config.toml
vocab_size = 10925
hidden_act = "squared_relu"
norm_eps = 1e-07
rope_theta = 1020.0
tie_word_embeddings = "early"
extras = ["some layers without attention", "local attention windows", "shifted keys", "gated attention", "value residuals", "hashed n-gram embeddings", "a smear gate", "an embedding shortcut", "learned residual scales", "capped logits"]
optimizer = "adamw"
batch_tokens = [32768, 65536, 98304]
dataset = "wikipedia_en"
Each number is 500 + 40 x the weight over its row's rms, rounded and kept within 0 to 999. Layers, rows and columns count from 0. Numbers have three digits each. The size before them is the row's rms in percent of the matrix's.

# layer 11 MLP up, 1280x320, rms 0.0814, rows 537-623, columns 160-239
098:464449444517461620395556532491495466501481587584462466437494549424519521545447511548509535517487501516487569495467539491560526505541492587515551501495466512496532528481478516444492519522532422487503476482511520502483509471577437502469485524
102:485531474507565548509503483530498474465518458471434499468415559564565523447446458539496490479528499412475516550456512411401468527533453527446501559495518503523586531530469500528494521444466488432592445500501504514519482535507433550528492498
101:509445579478447542437527493453479475554510495431441501512478489540543522496467499437501430502499492448458566481496432476539549481452486496508469519587477574516440527546508483499450484494472463481496431565433505468504463512540550547548514460
117:512466485527546475419556508521597477472488605582452460454473508459518546543516526526409529557497516464544469529507477614459484500570527613525509521618522514462507517463487425502516537492498526410499488501519476497482461514511469494581437524
098:486515485554517493492509560552511533578440485453540526458598519507453471495523502460442434510436494514528492470495456523502531459485443522494519487524446466545566498597520498486504471545557462535587544511525456451486554458518428543500499472
093:469401501463525478544501522509545567506484518503529495464556535519535499427494556439573481541529430467502489491476491472407492485544476534428624466577488555539534501465474415512576472524513428557514541537531539520496500460479479503457513516
110:570476462462486456494509488439520486487535474531500477512550587464542450465557538458441511491478463478510489523454496508541475456550463542536482508493501637485457482490541463493510451542521523435494511510466491509461551486544555495478502466
096:512498558524421443439519479470484475474502473513478446515537533516550559523456534494423473512579473456479573417481547515507546514491479538550477516478492500467492510458505386442460491521519481514509401563489506504508498525560499540536477503
110:456488546492524568497479574497485502585541570506472440508443514534557476545517484503475460519523514508500460546479545499506463544474481535522470562460442481576576473522460502452515490504592525499468575561503528473529555541525407556426448462
093:532445496528602500445491487373509533498451561433511537431481481521460462456500464461453463477481437413598510501503451535510554519518527487524512507490528532505479483492555582496507444473523498444508504449537546534521480488496553530496485476
097:451487488549474503531553521446531534537510558466525533507461486450513388495454466536527465532536462493485559460465574536427484493511460495488561562527525505519460538498504504506553519550490428500501530557459466479424490516505543451542485447
116:478487542541485490532505536515477565530451490508498523494435498485529440533520540525391474517498503454533504593462538495492497464452435544493471567528508494421443533492522543478557528493511513504569501486516481491497552520546576465461484509
041:430484515519509547512497486492585537563572505524461472444502516472431493520471565505440491577494480439544514554406504595484524486512484509478511548515404614426514514493404461503534514539512481473508477526442518479549505518543564512423473485
093:464438465503509508428486482548531513520465613551494464495483485475537500462476513449601473540497455461617534592419580522473536477537400543531424562424449506472521518522460529499486490453499519511515523497492540437495532549454491503534464514
105:460488534422537523443508523475507511466497458525381450514405549456505486453377574523451481512516489456460509533420521473541547497516519470511510511473492511539431490541492444502505548509546508479525539500473559455520524498464478505427517472
099:509498563559567506589554455545473545484478567507512512511537487498460355423483460501441490558460492480495537541491564477448462530502487499525475421534466460455421537438472490516523442544517451388500411561482556540473470488542505459509457476
093:447476533456493421478513522533493531473466483465580510505461468456559503521522491509449474500537458492572494536465511519503510483426485511478499550514546539430475568492514510465498501508443487529462434441497530441567462443494443479405483495
099:378423469484564476470486470544527507507578550525488510426574483479498544386498590457469530512545519456495467526516511483500573471612490540527525471492470515472502503495518488457508528507488503467510552523502559496461518464471522542457457520
110:486477532487489495494494498459486510514529433529489462525423504461477402465449505447481507550531416449503497583465500492503511570502501524477485570477477515498416513440500467547551494458586451508522499555478507456551497531574570486465488500
102:466461562586542503559446527507496506482450543511490501476483494440501450527490432485438448546449486434471474507503480482465478428550541470445494557485502563477580496572497478509526541493475499517491499502503501455452526582500448540503436488
088:502483608513547494468521484476541478505401524524480482431474468509531551510541541431543505449492453486484476483506567515469564461502497492458503499553516496433497544485497511481504520472427492402450500516441524514489448537550558471427507398
096:478463470544548556484528541454524498526438533534525492507397452467474486465507502537437545587524512514567480466515459508529494516497506516459520508522554556459420518517445494512518514415576503487503401483460564515541537467477469474537478469
088:453444534532538533502529571466520561506550430535512494558493466560483487509551571492440486501503500493557499495506489580541513398576454448510565496525514500493485501514521559523462428491508503510499550484444470513471465476463538553559542514
103:499496471488548464463508533437507523534493509556465457506566535568526554493478484513482497586534511478498406475472499480496490466532464491513503525562489541538497503572466475449488419519508489470481503542476598515530478520542483488535493480
102:510491512518541470505526488501403485526496473534499503473552537526422471443491489506540515470487467508569468517462489525522502486572470459472553435507495550524508500471522510456418489484467415483559505487470474519472485508522577489501523474
117:512548496436446480509468450460559517504555534518527489472484480497532480506435481509528495506478521469527467525500488542539455490488422511483584521584471512503524488457402477458502558470424549483486458457398527495559570520553547539482499406
095:543489509507507465373562443502499559502528514512501556467442599449460492554409376465498558510515473564573504535471507553427528493502478497482447504527379503516532421515548513558507495527522453493514487469451595449553499427449520456505464449
088:513473495448487507440509464397503536496496464548522513533519494404458491479462524445464443475521527554454434490533528475463483477535498512507504471446484501515566465513467441490502431478516479467463417459513521557495526472467446540497486485
094:457475521484450499409539546491510513499502472501476538506464539503513544507509546493481570499540471519478543440497484549448529455519539502511425520567508475486479535443473519491514510482498511517504511502491587432497485616494471416466498518
096:537448577464519530461465449519531503496490538506459388537573508591517548548569536494508459476554497452506433521476482520484529540561489505543541438530434570522493472461527536513454491511460515503503481507496453477510475524528429439495512483
093:450559542530484487514527516493484492459489497535484520483471547472462450388543500520490527479515405542468504500493578490486517410459467519440522512489537526462519466477468523499421459466534494417521416473498472539466532490519474511608472502
106:467498548473476458499500450491516503489494544471546423511513496510487554492481540460466526486519516476488492528463578424469475488534520488524475440464502550546503492539536524530465405522438407498546490499534530458517463541543465456498540486
095:455424512509496485510527494567519481506508539526473477494486538511513427502568485499487418515511512379539471436512532457553531477411507539476481512502475530427527584513490481415531508545539486467480452527495542488503533508493574424515509438
097:555487441543441521513527560462523504469557439504499573488518564499502595561523584541547521496554480503494480473500530505466484472475480542457514434500519503513599453450462529477506492511491536421539524467486485411470495513540480457442521510
110:349432528521534490538485467521504539521458509468447429504482590514502491556511459512512488565521482540472457563488509536540476462483498508411499560491549590494516482436459489525570552500463498499573502501480502479528431478498554450508445479
102:453388474504542494396464514487475512573496554507485434471503535494521467496538536506489371490492413559532512562452518510494506526541429480541429451510455500508530578538465482473488476502487418521506563533491533456506472578471518513439482474
109:481528515534428499546499447488575534469527525516577421452530530540530531556501547456539498488492485483565494579472515528520524477511485521480540530480479586525398561503498449498490475507544459449509479535484536491436500464490589555536530501
100:507530473554477493512488427525577535481492504482467473511477500465526452481551467421492462494569408564556435485510442505435509501543474547419461473489441463414548541414482484494478440487407498468521492477429541502439449534530492441571552432
096:478580522455499533445453494490545539506488484530456426439518508501464467522411469493425525492544509403524524452482534496471490536543557536553493475457483532525486491411542461484501470493567405471569475514548502415508489493456542492440462533
116:543546468452478512516451516492468539440424500567450469448504438435529538528517409518468535489486503422575515511482503474534505541472512514458590531542486562520515540532518524461499458548479576520498457529448514492514479513523531536521420545
100:517536555448489475466549446397481537471556419485477483461493476533467497458407523458492427477517450554563513505482469531518526521580523499509578499544488519494477512479486540517423490444550488448466554441513499453512509455547459516470524445
101:496458535562473456525487508488506473504476532524471500527572495404554488484496563515542403480528530522479483539499484553462528483550466540534516565523501570483470508488503536530518554530487467467540544462480574530572474448502457524491457525
103:489539524456539441546563482546498541555487463559500513473498552502479491523522498482538516520532468544533470539499547465533566500490487464448515524527507523492475481446499472470498453501523501493499524523442462527495484461520498454537514455
098:510466549462464473514477536478508508509560525407510495492519468465481481510495512450463506514496477508528542455462519480429487523509490485487620509536453493475526517468534540505534507535510484403608521506501469443538507525518497452446538484
114:439540549476500499546506496491580546478527534478475480503552554452509510522498520503505528554564504485554495510501568503456500419444473580493570559493512565436493532525464531438541488530482536476460426440470497547468548472539531533494448520
094:485523509488460458507425524523541495480481505487507462501443521539546555505559562483476470513499473501515539490483513523449509496469379440468552483507435548465409584499495533524530610526510521526597405490473477481488540477538526526525475591
097:470406491470470505373467555496475523564473489466530437531477512400544500521469513480522507502516510500577505513442510517553459460545453579561471581513526582512485502537493503437445437448466523507459521471422473466453520514595511523478442546
095:467501524508450494547484516452492525445472463436526553557512501437468426490476543491473519512528521533563588453449459459520452574522536573468560539552459482539476466498470463477592509495527527509471493519450455454487507566503538542402485526
099:527493502548447465497561477443506503544459473558499441520473499466430470522492423506435429486499512520494475513479528513572493535483514581508478529482591583438545588430441500443560505477591599515518494493551488454492534523502493466465448537
101:515452470531555479495558479506522520491496451493486481494529496522556512446544575463475431463530487541530445514511508575475482444501550495530483479448509497450523511527449442552501533510543474473484529536540491506494493516493442564513485523
103:505480511553461520505521498481598539488507531517469519465464461497500464449482565471547522524485551459525532450502413495485469490565596527466600610533483493555445491412553524464541490569574488458496557511439501509515544498498494510424510424
102:494466483409513499462467492438543524533486502544485400545548414527437465516543531570475487468436548494532476603512449492520514462496483497477529457527537499533506540431440435522510520522481584456480516603515540492505501459486509557509499370
098:418513506584452518455494557517526541578553556544479535448448463457486494479555542539516542521523396476472530496464521527522588522506437508525526529452499553465485622505513433504518542513571478533470493490473491536491492490519511486492487466
110:466514519482499516477610604553451489457462497558486507471487544437583510498521454471452454476520531456518490440433569459486565493480543516444492502505517555563451555423528481474519426486556554465521479456546560476493514529494534422464453473
103:459541570475505576515491529431587526493461530500488501575435488495502549523504492415492444486490483523566503557464549519497473496540521472526528535598501511483532496444511508485535569452513530432538543486445524396498500494480450492491513445
100:490455488500589548518558441386502536558484535442481515488410526474497481463482544492529475526406484489473520482498497629541518527484508450464568434496470521405531557440506480497507533531472471450533477450492487520485496512514478518470501506
100:519459511542446462502501478502488541553500519481511395471509569450423529565442534465484477486533402578532481477464452462489487531466487478396546518503498535558467448484479447526500509585507524491531470427451468515538484538517498411491477501
045:420468511511489471468564508515501558489496485588482480497537591467451468505435503469500498505452484508534471487476623533433491480534469535438540527619442475511456513506432516462450469457469466447511500483519528483497507479530544500489459511
097:524479531517601429492524458469559561519583602513418567503521532547508487474546525493552482477533511541507515509484526396482525496542436543516491477468496490504518554420451421505525490525534503503464507429548583521558497513458506504432483460
112:422495479528520499486471491508485574513507489521499440498501493512511439517487512468414451426535466456554588499479536480520488527449539467449452547485480508507522516512491501456497514474569441492474504589468529452489495483501474517529542511
106:477513464504519527477501488538536527469541443504425450488464493488496402498425451520443549491544495481494484472415559455478502504515458538481493547519497485506436476520515424488518439496574505476553534527570466527511478468539562593455470473
094:439442483575456480452531506460465576482489527463545479493460463506495525561519503512567433465490449484538521552496564481478448537472467462460424518439468504521488518505456450508586499441512468477548439570536545447529581421458579504497499466
107:505480536563559539549483487523452448535610432534400500518405499522436571510519472502465502546504521512510448514439602534434440531491497464388503533571498520490536524521521477564508421483427524520561595469507534540493509569477458539514483481
113:496449510517540514514584607423515464546476498591476508477447506521450424519518505498499456482422482535545497504476481548532510388545554491490501549500455511500495564483451478469465483563525444486527509418512484533508532493502553496528489485
104:470478449562498499436486496564482535554529495508511420513485491499525503538465485518489523559511471523549535548481528465459508501526465474477469528531492501514521523588525559473557466465576528494527518452427508404529476471525518551529484520
084:449449505523490522502513505439511508497430527520490514499507448469499492490519589468486490493497412424479489593476527483467501472557490503499552530577443491452486476451510541504449496496473461561570560458527536450497573453488405560514539527
098:448456436490546481421535496452514593459495484493449478518508506505471513462537425519493442478533484487501518481503449502513572420535386420468480513519517481527458449445526627522433520482448437423537499463472517413555558518503477468521499500
092:541495489531500524478485569508443519463496485511506486528435554448477514544506504452490543497523468501534557558488469569508551555455499438431469563499485521519499516536497539507503495515484489503454466467415577489543486476476495425407473484
106:525441496452499499552468528545491488500485502510473427498502524540547455545477485512419427495433483438503543515486555505475563551434559554439517499519512527451492527464512513471523443535519513483526464464520502400558659556569516558362483537
097:476504533511479569511531502518479515464487623512458474493490454572421530548449480473481540492449527497500516449489497507514496516482499470571579443568511496527580487475495492467532462502515539454510510509437525534492459496557517387482485488
087:559472513551481535566508507467562516459419495500468443519438539497515508447433527438546485603456498487524487510525586466466549423571476524504539543484541488509469518480533547536587493502555572502444555456480538544440516445476529536552478539
106:546483511459573511529580541579464551489452506484531520492483470459481391495515464519517461535505522488493470512457487509498388497426515513439472610480471506451489470519483500503516468509491504498515528526548497438482562527489584532466430519
104:467523558503494508466541483501524508472477457514443461471513441506527536475492488509528480446507529463487490492477472561474529476503462492464533469496511521482540524514455524527581505556516528498498500437540470477552472501521564431519472535
096:483451520565441523486543506488530476485496567569431515469392515450411511554566567484529501495522482450474519466504497530478527536457482508521545521532470483426532513524468490469509557485386428474502539511399480494564556478524499496536465489
095:505525478561539484498515516458497542501505465520481502497483498488470455488517492403517564526477512463605515458523548554456481525517493495556528471526517496495474500543447531469465463435541424469467491556507546571527599585471519525476471495
108:494527453550546465459517430448512542474448499508502449483539510434482496412433524440490472532474558498631511553477478509441490440542509463543531452528473503448495487505441488527477456507488539492489498592541545508488540468540492519500467505
105:488481560441490479467533509482509483511464461487525461548498518494460470500541503472580509532530519507568576572491480499480478498511556541449451539585509473470489516466473498444436493501482474409519533565512504445504502498497502445494556445
098:468478504582489496491482507524480545469552545550521484457563509520523498432501487486511499522497501461503510513467482514480500485592420471531508579507497504537409500463478523512459501569563433414520508503479472476459559495571548467483483459
101:445534495497442515529520528470491478541467473550451530496446534551547518491483424495497535546554537520506500529450560517491471514529451493534510485441491605515438490592476492472460475505479541473495510501464512510534456472510567431499510512
097:459491521520474522520502472472546504490434466467463452508452459550527472403494517504476521583350523486481515512464495500506480519418450587520508474442463461512380546511463464477550489486414500470438486519504496504550542480515475426501436488
115:488436493527458553466499494467544508533455513497478434489484468512544422547465459386471525446509450522474549469438468493567489431478442564536533559554485607512451522586485527539559513487534471519502509458519567457455519442481541500544489465
101:488425492443524502514520475439526526412490550554441434469488548356467533499474529510545495529513477470479516505497562467467520536605452429597405543478521516498490535459558493502522482486519488506460437542414451504516486582482571500524478533
101:458528521501623506495512558507474504522514519543492434512428511495502502508477505539403451540503474532578559489454546490465534559546549543458480477569475484520496592510430496469509473524533523512533496513527545431562502534473490521474470533
097:551552531489537460538538539467504551476552560503502533473536471514433413567481514531497451502493463394453600494483503526539581507490484508440502497544455506544541510557429452511495506479455527499545481511513521461498448523490469524462472508
100:489490514464500480447538472534556503538523512490424486512494513518557451484479517519511553511510494469509449524503411511507580462506432559468514573476529515467550519542497476519526514512507477524469519459519501519605502483493560528509451526
107:462492463499504513494432494521492543547501449453522442491445544546570494510435461338581463494494549572487520476485511451470537501506441519551501591523462484454489467520445505493502492501495590452539538534457465517488547450617480522526541506
103:505477448587532563466504590477480514475472456512437524478508528485443497487507549504408539467517518523493536556489520487427519480525521526461536521531473468501506471530403513539546504506546470500474490581435502473490505520495506428506452498
# layer 11 MLP down (transposed), 1280x320, rms 0.0768, rows 537-622, columns 160-239
099:448539537448478465494509464492468520512476537498556491504517480561462514499447570493585550472500548527445478475608593453542468541587524474480548536509484475451403506469493523540494466482497641540517520571502474411478506498474483494455544536
102:481577545567489477544439473565451585554568491450436576417518434490559450566493580562488488487499484543551498517419555558478535456505506429525531423430496490548453548506443503506455509439467446501547498501520477473500499413523514506477557515
101:558482521514491447466447460455462565469542515547513444462545503476491507522507519409465499531471475483475437519514484487534496586502399530563483498484444561584541569559518459575488515456451515507480519492451514464471475476499496568536498542
107:546533419564513520484508496526504523559570556551537561504556464524562515533441445507494485544478564493530441449532503450541540513513483508534522492509554492579433527405504459551482478504466497483573506541455529512528427551493524485561505453
095:548458523509477476543484489551499509458502507504385427510455559450490507536513468507461506482552536464449454452576501511560503504508595507441421495485499477475452466465519518495490522529511530518452465511492533554542496513528520534533532526
097:511555498475474477533432458446544591502545517471495547430473504497489500527541439559425527516534400537532521543489513487435493517467499518437499475511514458485480570512491541491554499517559465699532442477547411486516557440529562575495560486
109:508456420565564476480471568491477462461550467564494471513497470489519544565514455513465515484441508441468473525401491533508474591490493517495479512514518550509481482574465532524507451510559568461514483537491499492485522517475474485510570447
098:463437542531491509573481523456420469459522526578477581546520477544455527500468439518523466550502471578455539506355486490478466505535517494472567458476486523508520505540484482522541533506495488529445472532504499412543484439503467494472483475
107:534460435470504475515453509560514622521507572500470542398497490475529493539502463512418532525530544475517501527495462484495468589462500489463552505522516514512557479492489469447513496474460522536511476542404465506545444500511497543530557489
094:526504532493502421452473558517466481534454589557538547528501514433528579471503523370483432497507558479501465500505537448524508410540484480461481574515475493472460540526467490488534500498558570456490519470490507511449433448508529451509560471
095:516482476436419528503538529506474518478532497455525509580556530566464535592504539439484456443429496522466480484495517502505524504485499484514501506454505488459488551518539525495446459552556539598476508452552453421560483497480440505458580487
109:503455458454506502538546498550457500475531535540566533533527459510517515514492490473479456449464548485531592490515428497500507565464523527525406492504478469442520555546490486503533400417477491492514539456554490547517488555546452476513530478
032:449457414510504471519446446530530476494581508559435512445485525525500507428489540464551614488502554493570495466494489568533488482609501585550503494489531460466523505447492557532506555546456439496515506510499530577496535553490526524495567611
092:466516561510490492576513488495555508475514493428518532503424575459480509516494509476449441530526447536533458488443523482473522547501574535487515444454456604481543476444556486553507481518488484531481480473536540463485498552430472514537504493
103:489534432439594463473527521503554509483532463483503612513572513484483479535463511582431546602506497501556519493427452520521532490557427537471494481467495509519510511503515467494456499441453525571540512458461542475495442520550522515499505512
100:463513483510548527484528428507493526476429529485568498547468489531496571503501570434514550409529475531496552431560452426523493576498502550532564455484511447505596483487500426477505445548478569475497495537513508468469522513521502454519532516
095:527556442464527473496503417483473475431518463501459562487498376557515563492531478476562490465425421480494516563466477446481572543419451541469510497511498504444560482500478498538553473503453476616431451534579513491469447445511499538499445547
098:444509506577495517580429512482567556517504500603488469579553484547530505475510487486498506511488506497537530465595440453513518433508444460469493466498584448479517504470430605438508461505444461527536503488538477425464476492527483447517495537
104:485432468473516509518488523422453490512457448473483431506492468474519519516480499497476501420514439464479479627485432549568502555500560466471461563577515484472499500508493526581538422515484526528480541573498523492534441528479481490484428526
102:461448500483462394527485495441451474460442518558594491452509487443455526518486494464509409495510499459500549542536491511538521458459531554417486598490495544498501571500514460561507521545500542564505499517535411505465483481434501469526491510
092:528490470457575462532461508450531498508506563486457468423530504504505497512527491496479474503434475471477469464623480512527529534513444527514514529472486514460530540438471457535500504474536478530472517473517494504503478430555469468402552577
095:511434492620422521556548476537538574495414573494493491483469464526452481539495458461519445494481525487492445510519404487508437528543478454523531463532466514476410498550485501514510534493487535531479475473529476499514534515477512521513546481
091:533486578477490523474491522487448413488501473431516525478468547419566503503543497478516504487480533477483520472655546488513513448454532505497484493513426542510469502477478548506401562454503501453583493522551539475565473579517452487488570563
104:481510517506475482440504466500477519464439471520554596495456542475464492494470452480442566469459518460588529463565452480523566491458509443501502496520465525507500474501463509456484494523557512552508511453554477531502516501524590514584477503
103:476477537463538535516472525450539516474441500558459530503544534476533548555413487513476486531450525506543513602495450451500558497501569463509451489492443536405537508448460452553520497469503577537505388442437551478485455455457555522452486508
112:528547493451502432483450451586565472499513534443471503463569510539502521453480445538506534568464543535430490540524455470540460545501398518503444496501549558503477493500517469472500560420533480560554487479462531433559537565517463522502527527
097:453505477569473569489599470499530496506437514532544482560528453459468514503506529426417486511544532512478518431526454527551530533642491454473491493521468506493522508540562524477502519478521471496507507537441467541439478541419474496518533478
095:507533439458565486440516507459520469454487507469484528481491542450466504499455531514501511470494614452484494485804499514526443480470537460420476534466490491544520502462511516510489478535451523515509519515505487534474505537491469562454446517
100:499493507467507455507533492492548513439445511404567482501522472482508491557480527481523464499566496524525464526657475529487499516464531460446442525415478509512556467514452453487514528479484534578481483510480478456512444518503496528494483519
098:520538476466514515478437459474508505437485514504495459494480488486493496498459516568487517506434511462535514571528509434540503502542515559465489492488432489532528504471477522575449491441513509471510533504472466494515418584442549558565510501
093:431515459459529466494507432508419547552490472528507472575526530519548444536560544525512480520500486564442459516560504473489527516517480482467520409551576510514515522501467483462467446481505440445558489493494489483517514426445463475567509418
106:464548508513525553489466472492532480464444505461496489472470499510490485509494466579485484414512516521444377566483543463488484525495478479542534493516370466546431454536489504484498536454450487527528502489503519500520458539497498498558512531
097:496486437558424446539483451551615542503515594426475452561551497494497480518469537470479503462525538423523480403551499504520476487399578514446525408472511461491515495478479556512519423484472636537484504473527496490490520450416536475538562519
100:516450476423496542529542462479452489499515509590532521527527507542453500469482495488482547510498555517463501488474546528402537496507545518469488456512561521549515473486536484516476492441496475421535546520447547568458500500520478527471481487
110:433445497553578508510436526478451529391453494457586410580552531536429492531504474481452512516432501477453496468487475546485471464529526460443518520443535557536517481545497468438506583520459512510483462501515458509520477483525560472462493405
099:504528539519526452487497539542560555534475480532432532530546456570429457570481464506524523501515455481416551453436503552494483544505477532451547489473465583462480497450523591460486494508490525478487493491447458516449568516475475480514468534
109:508502545551484496509482610510508515431539517461510449485493456514496533484449522565455522506498424468496525479394485594471480536469498543491472454531566492560508557487504476501539442440458559449468477572526517483506475481499553590517580452
102:504531489459536465474499485595482439462479537444522511571414470431438588445533510493477508491576508552462463531545421528481543418510410436499537498469469500506491431526516447574487576528456513409540443550481500533474532522486440480553557510
099:568517540492475531506492512521503465510455501439472556474513485472502493544505469539515466471585486511552553479571483537497524538518531477446558458499532474490531548505546582501444460497477460444509455499533509504470529491559493499497448585
116:454528534516417521511436519578546484491423466431549426453485497430455463477527503520520440589453523518513494514472470570610527451523494535523483512425466529538471488546483523479516460533531535514501519557524517552502441422495469431511531463
101:553491443522513452482476473435511569456466458525536519468485490564477459494511531395450480463487507515437473439580499492491494532518564484553494436537509520493438509439500515532488445537579445510473520548489491520548533533485519501576531519
099:517495496582478491509489499458534502515535525500510462556527488452463443548552537492497549484478502514549572517572425447529480503403504612498469503475500603542583492523549499497482469496550432511487478398456502493663492490540441519549541532
105:510449552563482476522498573477532412469546501454490584524544568476526516556415528449459550539496465521463542566421557442492468527475546500527482511481452509480529591495482558601506585505475480529387507549500451434532501550546495549475482493
097:451499473519467466578534531496467486459589470531489514471470513515465532549475469486498499510562470491500507504491510527492472594481443478548548505472504536515449513489567513395540460452545489432482574462544436544511515496516526516536547532
112:539497497520505502482485534474541557575509527576510557525448498524504482494476473490508427491474475468470538517581491548531498469510571475537555505498479495509462480486470479492497410529543548476500502577507472494541529514583481372518571489
093:465568463461545519451469497512454475535528421536550492490494471467507457458503565511504498483489475518550515431584562507518479485531576461519538493481483454507526445523490400442529475466542564508528544523552573505527589470532437531484507479
099:529537544430546514458511518533486518439555555533499557478533526538504535545472454548505514438539501492450522518550533450468470472519554513471463554523420496507477488465531460518501445427437495536443498531478479513513515510562543491493418523
096:513487512490495449508480476390527491515505455489532547474490495489496483457501504519525525497486461530443475483501588465492518487443543521479505550496477466503515486488508501482502561495440537563479488408522502449503430518521466541477498509
099:614483431546534491483504498493541472516498547483516526461460525604516533442420403476488606461486427495524536499469530433525539510441607520496547492504500477446435521534447487608498462441477401520480500436489462494463450452449470480497488423
100:498537533523486417484501534530518487464471495509564427581584578449402504513451458593476490510480505570460468443479537537548473536496548499570498543469656544523430428538522465514450501550563530497508495526505490460567542521476511490512536516
104:497508499497452512555502456505506536501481509468556521500504485469492443533534481558541474570549482486470538498527597471482500450502423452479447432451431467452539487516508427510535481550509548509530435451506451518475502475509455472540519567
104:479472509497551522461500489446503538498465487455495464545532421508576463550507541541484510543449494490561542457540505476469485486515455421516387521474501487529444520601467531509486491527514510468502450516443566523506530444447510557530522509
099:500443498468612494527464528489551513433499481579575545513419444513495547486474534496485479457506470532552542428519538510469560469409492525492547533500475541536532466569446571490588529430453557562546521378514504457470531501513452529482487554
111:545499572573442485565486433500496509563427521433491535465472601531534485452438598488451467466485469449565484496470484378509490447483544468476481518489498545488543489467541440455518464509468462487524486481528580478476526472465561483452465538
101:566464520482558525519579465510427575447506530535500504549465470561464483461500440455503511440486489433528499500558486550531438500438511497494437483528532503503535513478509525425492496463533469492497481473517573405468467442474501467531535532
101:455494478493486433548496430448464430517498422520493544479461472556517500518511492524430518517465511442519503451477526450541546509511517467493523478455497472533531610519537520445459531509495487442486495479434456488455460584527558464445478471
099:496463514439436581516602460529517438536488510518525591515495482585443485502461493479559516479495463562511527492559496525543488478459454502449591545476521500499444351543504517556486477492489502452563471596460458475479464521518509488511517534
037:476498497487489568495479582494522536431516517519517473444495522539446473478523497462499530518402496556504467512428537495481498482536450500495520486536485497511473544503482475516515515526498431474544377538446513515473481509467526465485516519
101:558546513451412462445436583468518568537414565447491481518470494491492525571507518509508397476535519474499535466593419546468516419405435533504494521548404477423489490449510499513476527525501447504479503460495488519524470502467546515511521468
109:490534516518513535524444508426420493480484542454512490462538524559496448512481462512441451491485512528501546474497544455499539550538517464464464511445526513482502434513467577465488455452547513503435463492471479529479525543465493474518455468
104:448533467505513504518386420519474487483546467538526551554458487485476522465497548515475463465508476444566438440520486488460487516517505594502520483457495495460537547542515452494481515452459453457469568439512471547526467479494461466463458505
091:531460524494434497529530406509464425552555459458522543526477511510507467526480594462555505515474551500572518412498470547442485498441515522488439396521444455505517466468450517554442521452466459470468505465513533494566492490474523433551528517
105:491484478512482431450414542465492560516496494578456482536528451435489514418504429478524492455422447492459521547444496473528513429541469494457472399510568552540448530514483500489489467456532544425554509574450511456540507545466484543533489517
110:498482515559496557512467577524456529436467499402561525453457531568519501531531456476507549520525529463528506511485496511514503510564510469486432460491506465501459453542539505507513571485468501506559514519478550525561470558461531468481496544
106:494514490524509517539433545528531480484522501472441449540472442450421533473426539514510535569459524460529509542370497524546512485520470493448541493487564447462528523456510540500482523503571499478497516420465512488431473493578487527516478486
085:483508413484474509518482544466510543495514527522499470411529590464471473482560389511528515464483465466515529528504482519506559518492369425527452510522515523449473601560523487557543528548528500614457503449509500538505465481464528470520587504
104:554474481473447496522448517494500562461481528476463509481568498495544526548515488485452518532454509478472456496554480521527509522556509494532478516477521444533481479456517510510514560475504521428455487521486440508461499542533498474504495478
096:561485503408446527479526483486489489548461513469490510492429502515538468574558514539590464470440488473472571541449495513477534532484415488462395461515484514541562478539528535527475512466492529470384477502458479523538507502497487470519534479
105:509503472445464521484530529587488500511468535499494530575561479519451492536463482527496476501492458451466518475431447510483477497428547512546423545517494452475424496514479568471523483535502506476546504545472470536470523518579456519565470472
098:484444441570552506528512530540473502500398496555460527485489458559520384463519544555517477476506518529485455453477431489524597531446501446497466435492505610519492566464480506503531512462526518492552487533490450451539545542503466516607483447
091:496520506486536472522574452529452506479519476515419523489495481434548512495494470483522485454416523477550522570604470532519427522452485593559485513496531514510498547581530467520546518474523531514474524491497512535533575520544505491491547605
104:463470489504522507479505458530475543491548522524544435528541420535539395479529484483538510509503486513386470466480536514535499510524485433522482433516423472577465474552508502531498519466461508446503460449514448463508475398562482535540490463
104:549501549495511504530582522453483461530460558537490561566489501512527534496536433494588542459559545531472478542411425547512459506497474470492444435433526440539505541515424454507487504506512562570538593507463488510523560431523523512644497493
100:550506455466450455539481476499464530543554536523515483476499480574440549544473517517558505490523515516521498509694525443497548543511469539553493465525498544535414428477584459494475506447497514483531482540498427499485565531512476481503506512
098:522547555510472452502486479534522504550495465483492437522565493466514481502426478489544477459501509488485514463669514501451465538541461489481460466536547464582538434589521429485490450548478532516412500519528449531437493518555552388478600576
106:468515460497567489497460478517565529486480527487526482535515500411492502455450462452414477455496496532512499470452463404477519547474454539535602517507455522532518452537544535499491481446572553528489457573479456464425487448441454440527459502
103:472496482548467447511510452511442501532538466495529497515445418499497531402469561533516536550478498505540530535471418501530578513578517512450392505420621559433507503565516492510494541491531464444458490499532514491584466525466540477542500524
101:494499424515504489521464519483471527492474532552453510501531556491517468492579552474503509434443554477471509498444502470575492484481491508541483465498583530561490527496496506547564531503509476425498423517400531509513535435449465482578546495
101:481455429489570531444464552460500491488504539465462526500451485491527500481550571532500419500470518534539480491450510485536501495525469492583514550404466455491546514454499482543424438507472497487509485529539549463386485444497416515543519497
097:526392504504492486455489490533490459442521411388483542540550509477420523557478512534506477461516587494579453482498518463417514522490515518562447471520566507562523467559553571381508493437489476435487443486567515527466518481534463511515508515
108:573498516498475499545428505443527484523485497469461459481516512502519493540492488552458499457525461475412531492400651492553534555511364510537496538546426639522474520520543495518504474516583542475532485566493539477504441430456527389543460481
094:440502509541459538478481516520479534531553511527548557488537463548551459481538502492506508495536544509517433503619475558514522477440554555402536473513443489498486460570483556448430530478467495512456537539509527493545520491516448558461490457
099:488534473395523528496589532476557584496436413464555534494570483524473504478495497503469450550577464494524460463544459502468530480547514569573539451474488456481546516484484509474501477407431453468475519504461498509517476559549487419499477466
097:535515521515544450609499501490499488538512481506541492488503515436503520460557487484449545543536486478523533511429519549503517532597460420487583410528467516554513511592459474548517471499507470504496499524460495513546468548495451497529498520
101:506537518513562509490457459505501537503498528552451529552518489546512508433509510511516520449493476478479506496525412508499529434480486399484467481436544461521525512544499444515463450550513588566520497487494527494520469435495486480580559479
102:577495443507463542553558519446563505531542599430473493479500502544533489484496491435491468477477593482442474496530485476507481557475558560504557579564477519522522500504529490498530471578492469550550512502505429449508496439463473444461427515